Part of a small language model's weights: a variant of SOAP for these matrices, 1335M tokens.
Each number is 200 + 20 x the weight over its row's rms, rounded and kept within 0 to 999. Layers, rows and columns count from 0. The size before them is the row's rms in percent of the matrix's.

# up: layer 5 MLP up, 1536x384, rms 0.122, rows 80-115, columns 0-95
# down: layer 5 MLP down (transposed), 1536x384, rms 0.121, rows 80-115, columns 0-95
up80,109,187,198,208,238,237,190,196,178,187,177,211,197,153,187,221,209,172,187,212,203,171,196,188,214,189,215,202,214,212,234,176,194,226,165,189,171,206,208,219,207,206,212,210,226,145,196,192,215,175,199,219,179,216,188,213,177,208,212,224,218,234,233,187,231,227,182,202,204,207,212,179,201,148,208,204,227,177,183,210,199,190,175,213,177,180,208,203,193,205,199,240,169,203,165,216,169
down80,124,233,190,213,231,214,224,221,193,186,210,198,209,188,216,206,191,208,177,218,205,215,245,202,213,183,192,173,196,206,214,193,190,200,206,210,202,231,177,180,191,214,197,238,216,210,181,199,166,210,190,236,217,225,170,227,145,221,210,212,174,197,163,185,192,206,195,219,208,221,219,204,209,220,166,223,240,187,197,221,230,195,191,209,219,220,191,189,193,216,188,176,234,190,189,176,182
up81,095,180,273,194,211,208,209,215,200,191,193,208,196,243,183,204,195,220,171,180,192,194,206,208,207,194,193,187,223,187,179,185,238,196,171,199,214,214,180,185,200,208,169,194,169,165,164,224,208,186,204,188,207,181,203,225,215,190,180,183,149,198,220,229,196,165,204,208,192,164,198,219,195,187,188,220,198,189,201,212,202,189,194,181,170,220,214,195,186,192,160,205,213,185,181,217,196
down81,086,176,160,205,183,194,182,171,172,189,209,190,202,169,192,203,201,212,186,200,151,213,223,210,204,183,200,173,239,190,201,194,215,211,201,222,174,244,204,172,196,200,207,194,196,197,199,189,173,228,222,221,181,234,197,223,199,205,203,207,214,187,183,226,214,179,197,204,185,196,203,231,219,200,165,236,203,198,202,219,228,170,198,199,237,199,213,201,219,193,194,176,186,179,207,191,165
up82,093,219,219,216,213,223,168,173,211,163,225,196,169,211,182,172,155,207,202,183,242,152,213,176,168,174,219,208,196,220,197,208,182,171,206,223,187,219,178,192,174,201,200,195,200,188,194,224,175,207,200,206,200,183,180,191,205,208,218,213,200,156,199,216,203,156,198,235,189,188,199,175,179,201,202,219,211,227,189,217,220,186,220,214,215,235,189,205,201,197,207,211,232,210,219,203,208
down82,094,193,166,193,220,189,204,254,221,189,189,177,212,163,216,206,221,178,203,206,185,227,203,203,205,215,204,209,197,191,215,172,252,228,231,206,178,176,196,196,205,214,242,231,213,222,250,237,233,165,192,174,216,190,186,218,201,185,232,227,210,219,165,172,205,215,236,220,194,208,200,192,221,191,216,177,224,199,200,205,197,223,188,212,190,171,196,194,176,192,188,200,210,223,175,221,202
up83,089,202,216,197,177,156,184,184,192,178,201,176,190,213,180,205,149,207,197,212,196,191,203,223,198,174,170,151,200,201,177,238,203,200,211,210,181,205,198,196,209,201,213,210,228,197,188,219,208,197,184,193,184,232,194,204,179,205,161,190,173,231,192,214,184,214,225,197,170,223,173,166,216,225,204,212,225,194,173,177,167,210,207,200,195,186,182,191,195,185,190,220,216,188,157,227,192
down83,086,221,193,197,199,172,192,205,197,196,208,190,214,178,225,167,183,232,185,191,209,179,183,223,194,149,214,201,221,239,180,209,236,226,214,170,151,210,185,206,194,180,203,206,219,213,192,167,180,204,186,184,194,205,187,196,196,197,206,198,220,207,208,193,205,210,205,228,215,210,233,200,184,240,197,190,258,213,207,200,171,180,170,187,180,205,200,178,201,206,176,179,168,185,223,184,150
up84,129,230,189,178,202,225,229,194,191,184,206,204,198,176,183,207,197,212,172,184,236,197,208,217,222,166,202,214,188,217,198,212,197,174,162,222,217,224,236,172,170,178,183,169,215,174,214,166,216,253,180,167,230,198,195,208,188,211,232,223,199,203,174,157,228,181,190,187,164,212,172,191,183,180,176,190,213,174,195,211,185,226,202,199,221,203,227,195,203,208,173,150,201,232,196,197,205
down84,120,194,204,188,215,175,193,166,214,213,193,198,220,199,220,198,199,227,178,207,216,221,188,205,196,194,211,211,166,231,208,183,202,224,210,206,203,191,199,234,228,213,217,173,202,237,183,211,195,197,209,231,180,202,199,220,219,203,192,232,204,199,233,170,238,225,216,201,208,208,203,212,206,206,170,225,182,184,220,236,188,209,168,184,187,215,257,222,213,196,185,200,198,194,195,213,187
up85,093,166,182,168,171,218,219,197,198,204,214,194,245,191,219,208,232,181,241,218,188,169,203,180,261,174,188,198,201,246,179,183,191,213,185,199,179,205,218,220,211,184,196,185,168,218,203,237,228,184,154,222,161,209,227,201,178,197,193,211,205,165,195,186,192,221,225,188,195,211,208,169,183,225,201,192,180,202,224,214,184,186,201,227,214,207,216,170,184,163,189,182,157,219,191,196,208
down85,099,196,206,184,215,206,196,183,219,212,194,196,195,158,240,233,216,177,205,179,200,208,183,181,218,220,210,201,203,215,178,235,195,217,185,179,230,185,192,196,179,208,181,185,235,172,193,215,186,189,217,200,223,198,188,176,184,205,222,158,200,184,210,210,190,162,213,192,213,207,158,227,173,224,201,167,192,223,200,195,204,212,219,214,186,185,188,178,190,180,240,217,205,188,198,170,175
up86,100,215,237,171,201,187,203,203,219,163,162,207,206,196,197,196,182,198,195,204,191,164,158,199,219,179,203,194,171,190,166,221,232,198,189,188,183,189,177,151,187,169,186,185,198,210,212,170,189,184,187,200,180,200,208,196,230,189,209,201,208,186,177,185,206,188,204,228,172,237,183,184,210,207,214,223,194,200,179,175,199,203,185,196,211,189,213,211,189,174,202,214,187,205,223,223,207
down86,098,225,219,218,198,200,181,215,208,234,198,188,225,200,212,216,186,212,198,215,235,188,192,210,176,195,207,193,208,203,220,184,244,216,204,159,174,199,197,238,212,235,213,188,237,215,200,183,229,222,239,197,197,219,186,219,213,191,170,188,190,159,219,190,199,194,151,201,241,191,206,208,169,212,180,181,178,204,174,201,230,194,184,222,227,191,154,161,221,203,199,204,194,167,197,198,173
up87,110,241,197,213,219,208,179,199,186,188,205,197,186,237,177,210,236,185,188,188,191,222,207,174,155,193,237,191,189,205,205,198,189,204,194,194,208,193,222,196,197,163,189,201,178,201,211,203,214,195,205,203,187,211,217,203,214,219,192,213,208,223,212,215,222,220,229,216,211,205,208,236,194,248,198,190,179,220,191,161,176,175,240,199,200,194,188,215,196,208,188,192,207,201,191,206,172
down87,111,179,223,197,188,222,205,180,184,214,166,205,193,180,196,176,221,197,214,178,195,181,186,186,194,179,193,214,206,207,201,214,212,187,196,179,203,177,173,195,226,176,187,233,225,175,196,212,214,214,181,208,206,174,174,206,187,200,195,213,167,194,194,206,175,238,243,187,187,230,199,224,203,172,240,203,257,224,202,205,167,222,210,159,166,215,192,180,216,155,198,204,202,208,220,210,237
up88,085,193,219,205,196,187,169,215,201,199,192,193,209,235,194,178,187,217,183,214,209,227,229,218,181,201,195,205,244,174,228,176,193,229,213,241,203,216,238,158,232,212,216,178,216,198,194,205,210,167,196,200,164,183,216,173,201,210,200,190,195,202,230,199,208,206,169,234,198,190,177,184,188,223,161,208,194,191,219,185,180,230,224,166,201,191,168,194,222,217,223,183,208,183,165,193,169
down88,085,221,237,223,220,244,216,170,199,212,213,158,246,189,214,204,225,166,194,171,208,172,177,223,197,190,209,189,181,207,215,199,188,181,181,165,191,209,182,217,168,194,189,202,185,220,219,193,220,207,203,181,232,190,216,169,226,204,204,174,199,214,188,201,163,236,174,151,226,211,194,224,186,180,202,191,189,214,194,204,223,181,191,214,187,205,198,202,203,205,197,184,198,211,201,213,204
up89,097,201,204,223,161,196,208,195,206,202,198,216,210,186,206,180,209,184,215,201,215,195,146,167,164,191,217,208,177,180,210,187,228,201,211,176,183,164,201,201,198,208,226,188,182,166,242,223,210,213,193,195,220,196,157,199,202,198,178,193,192,169,194,263,168,195,194,170,195,161,192,170,208,176,206,201,170,196,181,207,213,203,223,219,231,220,215,209,166,210,207,197,245,207,194,235,201
down89,093,196,178,195,234,213,191,200,193,238,232,178,151,193,206,230,183,208,207,205,203,225,187,241,242,206,188,207,216,196,214,185,193,198,219,198,187,187,225,194,191,194,187,175,211,188,197,220,201,225,157,206,199,182,200,222,177,178,209,186,212,193,197,206,179,162,192,221,176,196,227,200,233,244,216,210,211,218,189,193,202,181,229,190,173,184,176,184,185,216,191,211,233,195,190,178,206
up90,093,218,190,190,174,179,222,179,217,229,186,204,221,191,231,192,184,194,234,177,183,220,230,223,203,241,195,194,190,201,185,143,189,239,196,214,207,206,236,240,197,220,223,216,211,183,215,229,191,225,195,190,213,177,200,173,182,209,176,218,200,218,211,214,190,208,219,249,214,167,190,241,205,204,192,226,227,197,217,218,179,177,160,190,212,159,207,179,209,183,207,209,199,195,196,190,206
down90,077,202,210,202,180,235,198,269,173,234,208,212,230,169,188,171,192,177,211,209,173,162,207,239,180,226,211,184,182,233,209,213,228,177,233,173,174,207,216,221,189,178,173,197,190,251,207,190,205,188,199,208,191,211,186,204,204,214,182,195,209,173,213,201,207,208,207,178,179,199,185,216,193,198,221,205,259,190,208,182,230,198,196,208,177,197,179,185,212,193,176,176,168,223,171,233,203
up91,093,192,222,197,231,168,166,212,210,236,194,208,202,192,217,205,175,156,230,187,210,218,208,203,210,193,207,191,174,196,179,212,226,179,162,190,192,190,234,155,201,243,173,222,187,188,209,185,206,196,186,197,161,199,223,197,204,214,172,206,215,193,198,186,197,189,223,186,200,194,217,217,230,172,202,177,200,172,219,184,209,238,180,221,187,192,197,204,172,213,188,168,183,221,183,198,227
down91,098,201,189,199,191,171,197,168,198,197,224,202,207,176,175,222,198,188,197,190,206,205,189,203,215,222,210,224,234,203,184,196,173,216,194,185,197,224,160,207,213,218,198,156,190,240,194,182,185,236,174,221,185,218,178,191,181,220,177,177,221,196,192,202,195,208,223,231,141,197,211,212,220,182,201,172,192,188,170,244,197,223,201,205,212,198,218,207,188,197,211,182,176,184,223,183,230
up92,107,177,189,190,210,146,257,213,219,208,177,197,161,234,221,217,144,245,227,202,226,193,209,202,179,207,204,212,224,191,218,182,197,179,203,220,181,176,209,193,222,221,163,216,204,196,196,181,191,235,201,205,197,211,217,191,191,214,203,208,239,190,183,232,210,216,193,201,202,198,214,208,198,187,207,200,191,220,187,189,164,171,184,207,223,192,224,209,200,183,205,213,230,163,185,199,202
down92,110,184,171,231,189,179,204,178,220,224,192,246,177,192,186,198,205,204,199,192,220,183,203,202,189,193,197,198,197,211,200,213,226,216,197,216,233,159,190,178,220,285,211,193,205,197,201,207,169,185,202,215,214,213,202,198,211,192,201,193,178,201,217,169,204,189,228,202,231,211,223,236,223,254,180,214,185,215,210,214,202,234,209,181,208,219,190,186,198,191,202,225,189,197,208,175,247
up93,104,198,210,243,184,217,233,192,153,217,210,177,218,199,208,200,200,165,201,233,198,191,227,185,208,252,254,208,199,215,215,224,231,182,199,165,183,206,204,169,223,210,238,208,195,188,222,216,184,178,199,186,206,220,212,189,225,194,229,192,210,212,210,170,201,223,228,196,211,153,180,188,197,214,189,218,193,214,192,195,191,207,189,177,185,174,204,213,194,216,201,203,212,186,200,195,197
down93,095,222,197,219,202,195,213,175,181,206,233,222,175,196,200,194,203,185,176,210,216,207,171,228,180,223,191,231,194,212,203,178,175,223,188,187,202,202,224,209,229,190,253,207,203,210,206,237,173,208,206,236,219,226,189,206,226,209,236,170,208,203,204,174,174,194,206,173,224,203,218,199,209,178,185,199,194,202,203,208,203,183,168,191,210,181,203,183,194,202,189,165,177,227,193,172,196
up94,093,199,226,212,208,223,183,192,197,200,196,207,205,194,202,162,185,240,204,205,171,215,223,186,193,179,226,187,207,193,204,239,196,200,203,195,198,236,190,210,218,183,178,160,216,218,199,157,178,201,215,200,176,193,202,230,188,181,179,192,195,223,225,185,188,200,186,220,217,226,199,237,189,193,197,193,192,201,218,183,207,158,215,178,192,180,169,209,193,219,147,156,199,189,233,203,203
down94,087,189,225,213,198,221,189,239,173,213,199,252,244,205,209,213,203,184,198,203,225,208,219,229,191,215,177,214,169,210,196,210,216,210,201,169,250,220,189,262,193,218,209,192,197,188,181,178,176,222,192,206,233,193,213,189,186,190,187,175,176,210,210,173,164,172,182,151,200,183,196,194,187,219,200,169,205,222,196,172,201,178,194,178,182,181,204,195,193,234,196,208,182,205,196,191,191
up95,106,187,196,182,195,233,209,194,188,222,180,215,207,200,193,196,185,183,238,174,212,190,222,172,206,184,203,217,200,179,169,214,236,204,204,204,226,213,183,197,190,189,184,213,159,209,213,230,205,214,200,202,211,179,213,193,200,190,171,195,216,159,208,185,182,196,177,211,202,227,191,149,187,190,199,203,209,186,208,172,190,185,169,170,195,205,215,183,211,210,173,196,199,236,181,227,192
down95,106,213,227,229,205,208,220,212,192,216,192,173,237,173,202,205,220,205,200,192,189,181,175,180,214,215,183,216,220,179,225,197,180,158,154,223,185,206,182,221,180,236,191,178,237,205,202,178,204,204,216,197,199,243,196,189,225,216,198,254,187,202,193,169,215,198,223,202,190,181,193,210,209,232,189,208,173,214,179,221,217,180,184,229,237,196,205,170,228,191,197,208,224,254,208,162,213
up96,101,192,193,174,248,204,191,183,217,214,158,174,201,198,186,166,204,209,175,211,233,178,245,185,180,210,185,228,215,179,188,202,198,205,224,218,179,210,234,216,221,201,228,185,232,158,210,202,186,211,203,192,178,212,197,219,192,204,213,176,196,160,211,191,195,179,187,183,197,178,185,163,225,232,174,204,149,196,191,192,197,185,193,217,190,170,169,249,204,231,225,214,188,225,213,179,176
down96,111,207,200,212,216,193,193,200,222,239,179,202,209,219,227,178,194,182,225,157,211,186,205,167,195,188,184,209,194,189,198,228,191,187,222,217,163,219,192,235,192,200,236,217,181,180,214,173,187,173,236,197,165,187,198,201,194,213,181,157,192,176,200,220,217,193,175,171,221,219,191,220,188,222,195,215,178,219,190,206,182,218,195,235,180,179,180,205,200,167,176,197,246,199,220,217,180
up97,092,209,168,196,194,209,223,198,160,196,216,222,181,205,224,176,203,211,236,182,167,226,228,156,193,212,211,206,199,167,211,201,174,179,199,190,159,208,169,185,190,208,185,207,197,197,251,239,208,196,212,177,170,226,186,202,170,164,185,182,183,193,168,197,203,220,215,199,190,198,229,190,169,176,210,191,220,216,212,201,225,188,207,203,217,193,240,210,203,201,200,198,203,182,188,212,196
down97,089,209,230,189,175,227,196,142,186,214,183,214,195,174,183,219,190,197,188,195,189,184,182,212,179,210,188,200,216,229,180,209,183,188,221,201,204,218,210,171,198,195,211,207,181,214,205,221,180,176,195,197,183,198,194,204,213,215,213,215,192,204,214,184,203,207,197,203,213,215,211,201,227,226,188,228,193,197,192,179,193,218,188,183,172,194,231,205,208,177,231,212,184,213,193,187,185
up98,138,175,191,207,227,190,206,200,206,225,193,207,187,227,222,158,160,189,214,222,207,244,238,179,199,212,210,204,198,213,211,164,200,196,199,229,193,219,227,174,228,213,211,204,206,201,225,224,188,222,196,198,177,186,173,177,189,222,221,186,158,187,197,186,226,202,173,178,172,192,185,212,227,171,182,209,173,240,191,176,204,179,196,235,190,146,174,212,221,225,221,225,215,195,213,171,197
down98,113,168,205,175,208,207,189,188,200,263,190,179,193,181,196,183,211,204,191,176,229,199,209,163,192,175,192,185,165,203,224,190,218,198,195,206,215,224,206,200,239,233,208,192,194,198,222,221,167,168,198,227,175,191,223,234,224,197,212,192,197,198,172,203,223,168,186,207,192,210,199,208,220,176,162,209,166,196,224,181,190,188,206,188,193,197,199,202,191,187,222,219,213,178,208,186,191
up99,108,210,219,201,235,206,202,208,202,177,205,216,199,197,206,211,194,214,210,216,203,186,205,197,178,201,202,210,162,186,217,207,230,187,199,192,183,216,174,234,221,202,196,199,218,189,200,170,180,167,170,192,195,164,177,214,223,188,182,177,183,190,175,179,169,175,183,177,201,195,171,173,249,193,206,209,198,187,221,164,237,218,224,197,176,197,229,158,160,201,206,208,193,182,177,219,200
down99,082,162,185,221,193,208,214,217,147,224,214,235,216,217,198,199,196,201,194,215,205,214,203,187,221,196,188,178,222,194,188,187,166,195,188,211,205,226,215,183,172,198,209,203,220,195,187,213,212,220,198,226,227,239,197,206,182,222,201,190,213,193,195,195,200,233,179,205,206,193,212,201,198,188,202,153,203,179,201,189,140,188,182,204,228,194,187,191,191,199,216,197,167,146,233,203,185
up100,108,201,212,182,231,200,221,207,184,171,211,205,221,174,215,147,190,210,187,192,207,185,158,218,190,251,212,214,229,239,199,233,216,208,224,245,215,171,237,184,208,189,207,205,233,174,205,198,208,211,179,162,179,166,212,211,219,191,180,211,208,204,189,215,207,200,215,167,224,194,180,205,165,207,198,210,228,171,205,219,136,180,198,205,183,195,186,184,228,206,198,196,226,187,198,233,220
down100,107,195,219,224,186,159,187,198,196,213,174,228,224,214,236,229,210,211,197,210,164,174,215,225,210,196,193,210,201,210,211,218,172,171,192,196,216,191,194,201,166,233,190,216,213,207,210,218,173,200,234,174,213,200,212,183,207,193,184,179,198,165,183,203,186,195,182,193,224,195,202,189,210,190,196,200,191,246,217,176,177,188,217,223,184,162,193,177,191,194,187,200,216,217,196,190,211
up101,094,173,177,218,198,174,188,194,187,208,202,214,225,190,198,188,197,192,191,207,222,214,171,224,206,219,209,185,192,213,196,206,206,248,231,214,189,208,217,175,192,191,207,204,222,171,167,185,173,189,194,203,173,191,201,206,163,217,224,220,218,173,181,177,188,181,180,177,200,210,212,181,218,208,212,199,205,204,191,214,222,159,221,187,188,169,203,178,197,199,180,214,199,178,172,185,216
down101,095,224,182,189,189,224,218,204,199,172,208,206,174,181,199,213,213,212,207,224,199,185,186,232,217,213,209,206,232,191,198,198,198,175,188,174,231,187,244,218,173,183,212,203,187,199,192,223,199,222,164,183,201,216,180,208,208,190,168,214,209,197,188,192,222,231,194,223,202,193,198,264,193,225,200,202,190,154,225,193,176,196,209,182,163,189,212,195,249,251,218,175,165,215,200,190,199
up102,101,242,222,156,205,202,185,211,216,237,184,192,204,223,166,180,191,206,223,216,205,252,199,218,220,169,203,183,169,217,205,188,211,240,213,182,243,242,186,200,233,197,205,196,204,221,166,213,198,200,178,201,188,199,189,219,233,216,197,168,151,197,223,189,203,208,191,228,189,194,188,168,181,229,185,188,200,203,193,200,224,228,189,192,183,201,209,200,186,202,181,166,205,211,198,213,200
down102,106,212,197,210,180,204,188,206,217,185,188,178,185,210,190,198,173,195,224,250,170,241,228,205,228,223,189,163,180,215,197,208,216,216,199,224,168,186,186,182,224,200,214,205,202,195,185,247,228,205,217,186,168,209,191,189,240,224,168,233,149,209,196,213,233,202,180,212,197,191,220,192,202,185,195,197,195,232,230,196,156,203,197,197,197,173,208,193,189,210,186,194,217,186,210,189,189
up103,100,207,203,170,204,209,167,181,223,195,196,191,207,233,228,194,214,163,184,214,207,196,192,190,185,196,199,196,181,204,233,250,187,208,220,200,191,155,207,222,218,179,224,222,222,200,207,194,195,214,236,208,220,200,193,165,167,174,213,201,198,182,219,239,215,212,174,242,202,161,185,190,187,223,252,240,230,197,174,214,229,199,218,168,174,200,190,156,203,221,179,215,211,209,179,212,208
down103,088,161,163,217,209,206,185,222,177,232,186,222,195,201,162,164,193,200,209,187,208,186,172,233,206,198,251,208,192,159,185,189,214,202,197,188,221,225,192,202,211,205,218,187,198,197,179,204,171,211,228,209,174,212,170,181,210,176,250,189,210,206,213,230,189,187,200,222,214,173,181,210,212,172,188,206,168,202,181,186,196,204,207,211,217,158,180,216,204,229,210,212,204,219,184,205,205
up104,100,193,198,213,196,200,165,194,186,188,190,206,178,175,172,217,217,181,187,227,208,165,192,196,211,228,187,214,207,205,159,209,226,178,163,227,193,200,247,184,189,205,178,193,236,191,205,172,215,198,193,194,192,216,180,206,175,221,195,213,218,217,223,202,253,168,215,220,216,205,164,198,179,212,170,203,188,183,211,169,189,240,209,205,195,157,213,198,174,219,194,198,170,231,198,197,176
down104,098,190,182,197,201,193,205,224,196,174,170,221,203,219,201,207,206,203,200,195,168,212,209,200,159,215,175,173,239,199,198,178,222,187,172,163,214,213,156,221,213,202,211,206,194,200,157,214,209,191,188,164,200,218,218,218,190,212,196,193,209,147,197,205,184,213,172,184,208,214,155,213,188,201,208,195,196,185,216,207,211,213,218,168,193,193,156,189,206,237,183,195,169,212,197,198,227
up105,098,174,178,183,165,200,198,220,233,168,198,212,223,210,185,183,169,169,189,178,204,193,187,231,176,244,210,209,168,202,175,224,187,196,216,213,200,202,223,198,249,189,221,157,201,202,202,182,173,203,206,218,175,208,249,233,229,200,152,214,152,187,241,199,199,214,203,210,198,212,197,164,193,223,214,167,183,187,205,221,195,194,184,209,197,199,210,186,223,216,227,225,214,204,200,193,253
down105,092,194,204,177,200,193,217,205,209,182,195,161,235,186,205,177,183,218,153,203,228,244,189,215,190,213,198,206,181,173,207,230,176,187,223,222,208,199,201,174,241,162,201,163,186,191,203,206,183,200,220,222,206,224,202,185,222,201,196,231,212,178,216,191,206,196,206,215,172,227,214,157,210,214,215,178,195,215,181,158,204,186,172,198,236,196,211,172,230,198,241,193,179,197,187,191,209
up106,095,247,213,176,190,161,211,220,205,194,219,176,182,193,221,200,223,179,162,191,173,222,204,202,179,249,202,180,178,176,198,206,227,177,172,203,204,193,209,222,190,216,206,212,206,214,195,202,186,176,203,228,212,206,206,185,217,203,155,185,205,223,196,209,204,216,205,173,176,215,183,199,214,185,190,187,194,193,200,206,233,167,214,185,215,145,159,229,200,211,212,214,159,227,226,212,216
down106,087,203,215,216,176,199,194,154,204,215,181,206,216,179,190,212,177,177,162,186,204,200,222,211,238,226,202,173,210,231,223,198,160,190,209,236,179,187,192,220,194,222,196,187,192,197,215,207,208,156,212,191,185,196,223,181,209,195,238,211,219,158,188,197,193,204,181,224,185,234,196,208,193,215,210,191,240,175,209,178,235,218,206,231,218,220,207,222,204,178,212,189,185,206,235,180,239
up107,104,205,188,207,198,217,203,185,212,208,208,179,203,219,242,158,207,220,216,169,207,195,226,195,187,215,199,166,191,180,200,205,183,213,178,217,164,144,217,204,191,199,155,222,226,162,218,202,205,208,224,216,212,188,180,182,217,207,200,210,166,227,208,174,203,204,179,202,194,211,223,187,199,183,167,209,162,209,188,221,186,173,209,195,199,171,185,201,161,185,168,190,237,169,173,190,195
down107,113,204,181,220,194,237,201,211,190,208,167,197,217,208,189,177,183,205,212,208,216,228,175,179,179,202,166,204,214,190,197,168,214,210,218,196,191,204,208,189,202,217,228,205,234,200,159,180,202,188,185,188,215,213,191,207,219,219,206,248,220,195,200,199,167,206,206,228,165,205,241,211,179,173,196,218,200,203,187,187,188,182,178,213,213,216,165,200,209,169,213,208,202,200,170,229,232
up108,111,206,231,230,177,185,233,180,181,185,171,165,173,200,213,160,183,201,214,201,219,186,215,263,171,178,237,206,172,199,200,248,208,177,210,166,194,203,202,169,201,200,196,207,198,198,190,192,173,192,211,219,189,199,197,187,217,184,194,196,186,182,144,198,194,182,173,219,198,169,195,185,217,213,230,200,209,210,190,240,161,186,180,230,210,186,217,176,148,202,184,202,207,180,189,205,221
down108,115,209,228,191,189,142,197,203,177,194,221,214,222,188,211,204,168,200,165,187,203,197,186,228,205,209,206,180,175,230,202,214,178,160,202,200,215,185,165,198,192,151,202,184,192,206,189,184,198,207,202,222,210,184,220,189,213,234,222,195,191,183,185,168,169,215,189,189,188,185,202,188,226,192,186,171,194,217,166,224,186,219,179,195,201,203,204,188,195,194,184,224,163,192,226,231,186
up109,092,227,183,171,209,195,218,210,189,180,233,193,175,200,235,210,212,219,197,205,177,176,157,195,210,231,187,225,217,191,225,172,198,194,197,155,220,231,180,200,210,166,213,203,217,204,209,224,197,189,200,225,205,188,221,195,235,198,233,234,259,196,203,215,149,200,209,167,182,225,211,203,200,187,208,193,224,181,203,185,201,185,185,228,207,193,202,186,206,225,206,200,169,200,171,195,205
down109,095,181,188,229,224,201,202,167,197,187,196,235,175,207,176,177,178,196,233,205,239,231,210,231,201,198,204,204,170,201,199,214,228,214,206,203,163,178,213,221,221,256,192,150,179,201,228,210,187,191,172,190,193,207,213,202,195,234,206,195,203,204,207,180,195,183,181,212,220,202,208,206,210,211,188,233,189,220,179,208,215,197,212,198,235,188,199,205,218,197,217,192,237,196,212,200,165
up110,104,211,184,176,199,208,237,185,199,227,220,196,214,199,194,188,197,204,230,224,227,213,203,224,260,177,197,194,218,201,214,196,198,219,178,222,184,193,199,225,246,201,195,208,181,189,197,220,193,200,185,170,171,233,201,200,209,195,232,214,175,201,202,218,205,168,177,165,226,230,228,184,197,191,200,212,209,200,207,217,202,207,219,203,171,140,208,150,188,248,194,210,185,185,201,192,193
down110,100,203,208,209,230,211,191,225,222,203,220,238,201,204,215,163,244,171,199,201,198,205,210,184,173,224,191,207,173,182,187,214,226,182,197,194,167,226,213,200,178,173,203,215,171,210,187,204,173,221,172,192,224,205,186,235,185,228,182,179,212,216,192,237,199,202,202,195,185,192,186,204,244,209,187,206,189,226,188,219,191,200,201,241,215,184,181,189,173,208,216,180,217,171,184,201,202
up111,110,156,195,209,193,217,168,209,228,217,211,176,211,216,228,198,228,250,234,186,198,194,223,215,233,168,220,193,177,185,195,231,204,195,219,203,204,164,202,202,217,233,225,204,178,186,209,173,198,194,183,205,166,241,207,170,170,186,239,200,195,177,196,213,203,173,147,240,169,222,201,171,189,197,209,207,213,178,170,208,212,193,214,187,219,199,222,238,195,187,207,205,222,175,209,189,188
down111,096,208,175,208,211,205,192,202,182,225,219,219,159,237,207,231,203,190,179,198,215,193,172,207,176,202,176,198,211,209,221,218,190,210,175,201,172,228,203,194,199,194,207,193,176,174,185,200,238,205,223,181,208,149,196,240,220,206,174,186,160,234,204,181,173,164,226,190,203,206,187,263,228,215,206,234,209,213,210,217,215,172,199,197,214,220,196,174,215,180,183,171,206,224,186,218,169
up112,097,193,220,194,206,207,201,181,213,205,182,146,209,212,176,181,183,181,197,175,202,205,218,164,174,216,255,227,170,163,158,183,206,243,198,209,185,184,187,206,233,243,172,193,177,202,214,183,249,218,210,176,194,194,197,222,177,179,202,212,152,174,210,217,209,206,222,177,202,203,193,199,190,181,186,217,209,202,213,198,230,223,177,242,176,188,232,176,156,203,229,199,214,196,187,169,248
down112,098,190,203,200,194,248,201,192,209,174,219,221,220,172,228,222,241,208,187,231,199,192,225,206,216,213,206,185,230,224,198,209,200,186,199,187,174,187,212,200,204,226,204,201,165,227,190,219,189,218,177,210,196,201,199,211,243,229,211,229,227,214,169,202,221,188,167,187,227,172,201,229,212,190,197,199,208,196,200,182,192,192,158,183,199,199,188,228,212,195,178,225,231,191,207,184,184
up113,110,200,250,198,214,189,210,180,220,190,195,189,176,183,185,214,191,217,190,201,186,215,181,232,189,203,220,171,212,195,201,186,248,150,188,187,198,182,190,209,225,223,193,203,215,185,187,205,197,228,216,152,189,176,190,198,224,187,186,184,196,207,202,191,204,140,204,211,211,182,214,167,211,201,202,248,166,187,196,207,208,187,180,209,204,197,209,180,168,177,227,167,205,209,239,199,204
down113,135,181,185,198,186,199,188,177,189,184,182,195,179,204,159,165,169,208,220,199,217,191,243,179,214,218,217,194,198,179,204,207,208,201,187,197,217,198,190,204,203,223,209,218,195,197,194,192,181,194,177,164,169,220,189,141,217,188,166,216,188,196,195,230,215,213,207,172,215,219,178,206,192,201,190,207,184,204,233,178,209,177,213,196,227,228,226,204,189,177,228,204,222,207,233,203,198
up114,091,168,193,160,173,206,208,198,177,170,198,178,188,184,178,212,168,180,198,222,200,181,214,207,221,214,241,251,192,223,192,218,192,210,172,209,221,212,194,197,186,185,198,187,183,236,230,219,195,191,194,202,238,172,199,164,185,196,199,211,169,200,184,204,180,213,181,208,203,201,242,191,212,228,173,171,235,193,186,182,222,161,204,210,222,189,206,217,219,194,170,218,197,174,205,172,229
down114,105,206,176,203,200,186,173,190,173,199,230,187,206,198,201,221,183,185,165,223,205,173,174,183,202,203,207,180,224,165,218,199,254,235,168,194,200,234,227,142,214,225,222,173,219,190,217,191,195,196,202,196,180,210,226,177,174,227,219,183,229,214,191,147,193,219,214,233,250,245,192,166,209,195,170,207,180,195,216,197,227,203,179,195,218,220,226,187,178,201,189,212,203,219,122,224,215
up115,085,204,219,215,176,185,199,166,211,187,176,227,171,213,219,154,203,159,192,187,186,195,196,219,215,194,170,181,220,194,202,225,181,229,197,169,198,222,195,221,248,202,198,192,192,161,233,223,213,195,238,211,200,176,179,197,206,223,188,203,198,184,199,202,183,192,204,205,206,211,197,238,165,230,190,238,235,211,183,180,210,204,206,203,194,177,178,163,216,201,222,195,203,220,207,189,177
down115,092,187,199,213,214,212,225,240,208,228,226,178,226,218,211,219,203,229,183,196,174,169,140,179,165,192,229,237,167,185,207,196,210,190,210,216,216,209,191,181,201,165,227,196,184,201,178,196,176,186,177,196,195,203,205,209,215,164,214,220,206,206,213,192,186,192,197,193,198,206,208,182,229,198,207,198,212,174,176,222,207,215,213,195,164,182,232,194,217,193,202,191,220,196,191,206,203